Weights of a small transformer language model: 726M tokens.
Each number is 50 + 12 x the weight over its row's rms, rounded and kept within 0 to 99. Layers, rows and columns count from 0. The size before them is the row's rms in percent of the matrix's.

# layer 5 MLP up, 768x384, rms 0.0783, rows 353-386, columns 144-191
095:43 38 32 46 43 46 58 55 65 69 74 36 60 57 67 50 35 56 29 80 41 60 50 53 61 44 39 54 58 44 63 64 56 42 52 35 77 47 60 52 30 60 33 50 46 66 52 38
105:43 54 51 31 47 60 59 63 40 37 61 43 69 46 51 51 43 35 53 65 48 43 50 53 53 65 58 64 36 49 55 57 54 45 29 46 64 53 53 51 57 63 31 51 57 50 52 76
065:53 46 50 54 54 44 50 75 44 27 70 80 47 59 42 50 41 34 47 60 34 77 74 58 48 36 52 41 31 51 58 52 51 29 74 34 43 32 47 67 59 58 46 54 45 38 44 33
102:40 42 81 41 27 58 49 44 44 54 57 61 44 54 37 57 62 35 39 32 52 33 45 52 62 53 76 54 55 58 41 28 38 74 36 65 48 71 39 30 37 50 56 54 60 67 46 49
101:51 46 28 59 45 31 28 53 29 39 32 55 53 57 52 48 47 66 40 50 65 59 66 59 47 69 35 48 59 62 50 31 57 53 37 33 52 41 63 45 51 54 56 51 52 50 30 44
104:57 20 66 70 53 34 47 57 45 68 20 71 37 44 37 47 63 37 61 46 42 58 62 70 36 62 63 37 61 59 46 51 46 57 42 52 64 35 46 25 39 46 57 55 68 37 57 56
096:36 46 53 53 42 53 39 51 65 52 44 57 50 30 63 51 56 51 57 54 57 34 50 53 49 58 52 56 23 42 44 40 51 43 59 40 49 71 62 51 49 37 40 48 35 56 67 40
104:75 36 55 50 81 36 39 37 63 45 40 16 45 49 50 88 54 44 43 63 21 52 60 60 56 43 39 58 49 51 53 57 67 61 66 28 56 41 43 57 48 41 42 21 39 67 48 51
104:40 60 54 50 55 59 40 30 63 62 52 50 55 64 58 42 50 58 31 52 45 43 43 39 32 34 44 72 52 27 49 46 35 35 49 47 36 55 70 45 60 17 59 29 43 37 68 61
102:75 58 40 70 54 54 42 27 52 51 33 41 53 47 57 46 67 44 60 51 42 49 56 22 49 61 58 50 61 51 61 47 43 40 48 45 55 50 59 51 55 35 40 46 71 49 63 43
089:18 47 23 44 42 32 41 53 66 65 59 61 43 66 64 61 40 37 51 75 46 52 46 55 54 35 61 68 44 36 50 56 51 47 63 59 50 65 69 50 60 40 63 39 62 59 44 42
105:54 51 49 65 59 44 55 65 35 47 68 53 52 38 49 49 66 44 57 45 58 55 55 64 46 66 75 31 53 42 64 31 41 56 46 68 39 38 47 67 36 57 60 43 39 32 60 42
107:61 52 50 62 56 51 51 18 51 56 57 54 46 66 54 48 60 71 62 48 44 41 48 45 38 47 56 63 66 40 39 61 48 39 78 44 57 57 47 40 53 45 48 52 53 68 54 57
097:57 40 29 54 35 43 38 36 58 65 32 58 46 61 21 69 59 45 70 44 49 38 56 38 44 43 62 52 61 14 24 51 52 36 66 48 49 55 53 53 19 60 39 55 37 62 45 38
109:48 46 63 42 58 47 34 30 55 30 65 34 31 45 27 60 40 35 59 48 51 27 40 46 41 29 44 63 42 48 55 49 54 36 37 41 57 52 48 82 41 54 41 49 30 48 57 41
104:22 60 64 48 52 59 38 73 66 68 57 44 49 48 52 42 65 43 46 47 47 42 50 56 55 32 44 32 52 53 62 70 54 29 40 65 65 56 39 62 52 43 45 45 46 69 51 75
099:43 57 53 49 57 35 59 49 38 48 47 34 51 51 58 44 45 61 52 57 54 37 45 40 47 51 52 26 52 22 52 88 62 63 32 23 42 54 43 46 36 39 70 43 63 74 35 31
093:29 57 44 58 40 49 70 42 63 41 25 44 66 62 37 66 34 55 47 65 46 69 46 38 23 55 59 40 78 54 56 59 44 65 41 59 38 42 44 61 40 59 53 46 48 60 52 43
105:50 51 63 72 43 65 48 39 65 54 61 53 46 66 71 28 57 48 27 38 30 54 43 64 59 43 38 73 73 65 45 20 60 74 23 55 44 44 40 57 29 50 49 53 44 54 33 59
092:40 54 78 68 66 53 49 60 51 58 36 79 25 65 56 72 56 71 29 43 75 58 46 27 44 43 46 40 49 39 63 55 44 35 46 60 42 45 55 45 58 53 48 61 56 84 63 64
105:51 51 31 59 63 52 55 39 49 68 56 54 53 75 40 59 49 63 49 45 65 42 45 77 68 48 62 29 66 61 44 44 53 52 44 64 48 57 42 61 46 51 52 61 12 41 39 50
104:55 69 52 60 45 58 51 74 57 68 50 58 57 39 44 37 52 73 36 47 44 51 38 52 62 46 40 33 44 55 68 69 47 37 52 41 53 48 52 55 58 54 56 55 49 40 63 60
096:44 34 47 46 67 32 56 64 58 59 57 36 66 49 65 47 37 38 58 61 33 51 28 65 56 62 41 53 62 68 52 26 49 39 44 56 45 93 55 45 30 38 51 58 54 66 58 47
103:34 40 29 68 48 33 60 63 39 64 44 44 50 45 65 44 68 44 45 57 70 36 40 58 52 39 56 56 43 29 73 31 32 52 55 55 72 68 38 55 39 62 36 33 53 59 50 58
093:42 51 28 44 63 36 54 55 34 45 45 51 39 38 53 51 23 58 35 62 50 53 53 54 32 71 51 49 56 39 44 47 62 50 34 46 53 46 46 58 35 34 79 32 62 42 47 53
109:67 55 43 58 40 48 36 47 62 47 63 67 09 67 41 53 59 53 71 44 55 76 63 34 61 56 73 38 74 37 50 58 35 49 41 59 35 29 39 48 31 54 62 65 28 55 50 43
109:63 50 53 49 34 57 44 35 43 39 34 62 35 62 40 57 61 73 39 49 58 45 52 41 54 61 53 46 77 68 53 47 47 53 33 58 42 50 41 61 51 37 48 27 51 38 40 60
103:72 62 65 50 66 47 36 38 69 31 52 48 66 49 65 40 48 43 59 39 59 61 35 43 33 41 37 59 50 63 52 28 55 68 50 65 58 36 37 40 35 16 34 52 59 42 56 66
101:60 30 71 66 52 57 51 51 45 58 31 25 52 63 66 48 58 37 77 58 35 52 33 38 60 33 24 70 52 41 39 18 72 38 58 50 53 61 25 35 67 72 33 53 30 35 55 48
092:52 61 56 57 59 21 36 65 55 43 43 51 55 32 45 67 77 43 59 59 83 56 41 57 42 48 47 69 35 52 57 66 43 49 55 57 36 33 53 69 44 49 51 32 55 76 58 65
098:49 52 51 65 74 51 67 80 72 49 34 31 38 24 56 38 53 68 54 36 69 46 57 22 63 64 56 45 38 36 31 45 37 69 47 26 52 46 43 41 61 45 33 51 45 38 50 74
093:64 54 71 49 60 39 52 63 48 61 56 26 41 53 52 49 73 36 60 33 73 26 66 68 46 42 53 60 56 43 58 51 55 58 32 50 46 56 46 47 33 44 52 37 27 46 44 48
100:20 53 48 66 41 55 55 59 49 61 52 56 42 61 59 69 46 46 24 54 51 54 33 56 62 68 60 57 62 54 36 46 78 80 47 40 57 54 55 64 56 30 50 42 57 69 52 51
107:41 27 40 40 28 43 52 54 59 42 35 61 45 53 69 54 33 49 28 40 29 64 51 76 72 53 52 51 53 33 56 33 56 38 73 51 38 32 74 42 69 62 51 56 41 48 44 36
# layer 5 MLP down (transposed), 768x384, rms 0.0797, rows 353-386, columns 144-191
094:28 48 41 60 35 62 38 42 26 25 39 53 61 56 41 46 49 42 59 52 44 36 51 63 40 64 60 65 60 45 24 37 59 46 64 62 45 51 53 45 65 40 53 51 57 48 56 44
109:67 67 43 43 51 41 91 44 59 66 43 54 46 28 41 42 54 49 42 45 48 34 57 36 46 42 39 60 36 55 60 48 45 32 56 35 63 58 62 69 56 46 47 61 48 50 50 57
065:43 40 58 44 37 43 42 52 69 56 30 02 55 44 56 27 37 56 68 57 42 55 44 38 61 59 53 48 72 42 70 42 52 55 48 47 41 40 49 43 55 51 57 61 34 52 38 72
100:41 64 39 39 36 37 34 52 55 51 64 54 51 43 45 50 37 56 66 58 67 70 60 44 54 46 44 52 43 42 48 29 38 50 59 48 44 42 56 57 66 43 56 64 58 44 59 47
095:47 55 49 40 77 51 58 45 76 74 70 51 52 54 56 64 56 41 51 51 34 39 48 57 28 55 41 65 32 55 45 56 50 40 58 49 35 21 42 49 34 35 48 50 51 54 59 36
103:47 28 30 53 37 69 54 66 71 39 62 50 76 27 62 44 46 61 42 38 57 43 44 49 61 63 67 52 61 56 47 53 53 54 43 56 49 65 43 67 50 57 69 54 25 55 42 62
094:48 38 34 63 46 50 71 47 51 47 45 35 48 46 47 68 48 34 40 43 29 36 48 62 59 38 58 79 71 62 62 46 57 63 45 32 57 61 45 38 40 42 57 43 64 46 53 46
107:49 30 46 64 40 47 62 56 63 49 59 64 48 65 56 26 34 42 53 35 59 47 48 39 30 34 31 56 46 34 52 15 37 34 32 62 62 63 38 45 70 63 43 48 71 65 24 52
104:65 41 37 50 33 48 40 56 42 45 59 67 38 44 51 54 38 55 67 50 42 49 55 59 63 57 52 62 62 84 56 51 58 71 35 55 51 37 41 42 44 67 54 45 32 52 45 50
109:47 67 40 40 73 68 39 51 71 41 39 60 60 57 38 41 31 36 27 47 61 62 48 55 66 55 59 51 48 56 32 62 79 46 51 51 27 45 52 60 46 34 40 49 36 36 46 60
103:49 64 43 49 46 58 56 30 53 45 63 74 66 25 63 23 38 64 74 39 57 40 55 50 32 56 44 52 73 50 48 57 35 51 52 49 48 48 30 44 32 57 62 50 28 55 48 68
104:68 37 57 31 59 65 50 27 82 29 45 68 41 49 43 65 42 45 34 55 50 49 48 67 36 57 43 61 50 51 27 59 52 45 47 41 60 61 37 60 57 41 55 58 51 51 61 45
101:63 40 34 45 60 62 53 68 65 61 44 38 75 45 38 62 40 41 49 46 49 43 57 39 64 49 66 57 41 70 59 44 57 60 30 30 46 45 68 72 35 43 55 51 49 34 41 46
089:30 77 53 56 61 53 53 48 46 29 63 38 53 25 65 45 29 61 50 52 55 53 35 54 57 59 59 64 50 58 46 71 50 62 44 39 35 58 41 41 60 51 47 45 55 36 64 53
113:56 46 42 61 42 70 57 65 56 55 36 59 62 60 56 54 46 31 47 54 49 42 43 51 49 71 49 53 61 69 57 41 47 50 68 67 33 50 47 41 71 46 51 56 66 68 33 57
102:70 53 64 56 47 00 58 18 44 50 53 54 71 36 45 60 53 37 38 44 29 29 20 45 61 64 61 70 32 58 48 56 45 53 37 45 32 33 39 67 49 53 50 47 54 48 61 20
100:58 54 45 40 53 47 60 38 50 61 45 72 60 51 42 71 70 27 60 59 32 62 65 60 34 46 60 49 38 66 39 44 51 53 52 64 52 47 51 59 45 47 36 57 50 61 53 67
097:54 50 33 45 49 42 54 64 41 70 65 53 40 42 63 42 58 53 63 38 36 34 37 48 53 42 51 65 52 38 43 38 54 20 36 65 63 64 77 30 56 36 54 56 71 61 31 42
100:48 32 47 65 40 36 55 26 41 46 43 47 72 36 52 83 27 40 52 48 50 30 44 54 53 61 58 42 43 49 20 67 58 50 63 37 57 69 53 62 28 76 48 49 46 39 62 53
093:49 42 27 44 45 34 58 72 63 32 26 57 59 46 44 58 51 33 45 36 48 40 50 54 51 49 62 43 32 48 45 59 32 60 59 39 67 64 36 56 61 42 46 49 58 40 53 37
098:54 54 51 62 44 56 45 64 56 38 53 38 63 35 76 41 63 45 63 54 54 52 50 40 65 47 51 53 48 46 54 50 59 46 54 45 24 42 57 66 42 49 32 33 48 31 54 57
101:52 74 65 43 65 48 65 46 56 33 65 53 54 67 48 58 56 41 50 20 36 25 57 49 43 57 61 56 52 36 55 38 56 67 53 28 56 34 52 41 41 58 52 30 63 63 31 51
087:36 38 43 42 60 51 69 62 52 64 34 50 36 46 37 38 40 43 54 55 74 40 75 51 53 64 52 35 69 62 69 36 36 36 51 55 56 40 40 48 47 53 50 56 63 56 59 48
098:48 51 49 50 52 52 39 33 51 49 63 63 43 46 40 61 46 68 60 44 25 33 65 57 38 71 47 44 53 52 23 55 52 36 55 40 53 61 61 39 42 47 40 56 46 42 64 44
107:44 59 68 52 49 59 58 69 67 58 64 55 47 37 57 24 67 61 85 60 48 46 27 21 43 18 27 43 47 53 38 46 38 64 55 61 31 49 40 53 54 36 45 48 35 52 55 42
109:56 53 56 34 41 58 60 71 34 51 54 48 48 39 56 46 54 49 53 60 65 62 44 70 36 57 39 59 77 59 60 47 47 56 50 67 20 54 45 65 62 41 41 43 60 61 56 47
107:28 41 48 44 47 53 55 68 44 51 31 52 37 50 36 49 44 49 24 54 51 63 60 42 69 51 50 65 46 59 51 44 59 67 45 36 54 27 40 39 38 58 56 78 58 51 54 56
101:51 54 32 61 38 44 65 52 24 47 47 56 58 60 43 63 62 51 36 53 53 42 59 67 61 52 69 40 64 51 36 47 38 34 36 59 60 82 59 56 51 46 58 57 54 69 33 47
101:64 55 40 37 47 53 64 31 51 63 67 80 31 38 50 68 41 50 35 37 59 46 44 65 36 51 61 55 40 57 50 56 37 61 32 54 51 48 70 39 40 40 57 50 52 57 61 45
091:50 81 58 36 33 51 56 37 38 40 68 51 34 47 82 55 62 74 32 46 58 25 45 50 53 47 40 58 55 52 54 67 45 60 59 48 38 40 52 38 45 54 55 60 57 35 20 45
091:34 57 50 39 42 70 31 55 41 53 61 66 36 54 28 42 51 26 38 57 38 46 37 62 27 37 33 55 53 66 37 61 54 32 52 64 64 46 54 50 57 52 73 58 45 63 52 22
092:43 53 28 47 48 51 51 26 22 45 45 99 58 41 35 50 53 72 23 45 49 62 66 56 64 34 43 57 24 39 46 58 63 51 60 45 50 57 47 59 75 73 74 42 64 58 53 77
095:77 56 68 62 40 56 59 58 37 38 60 34 58 59 56 34 47 60 65 41 52 54 61 42 53 49 40 26 50 34 48 46 21 37 39 36 38 56 26 63 59 49 53 61 55 45 68 63
111:40 49 26 55 28 44 51 65 52 26 54 56 61 38 38 53 46 49 54 57 49 47 53 43 57 44 35 55 40 66 44 49 34 51 35 41 53 34 54 53 62 36 41 49 72 54 39 43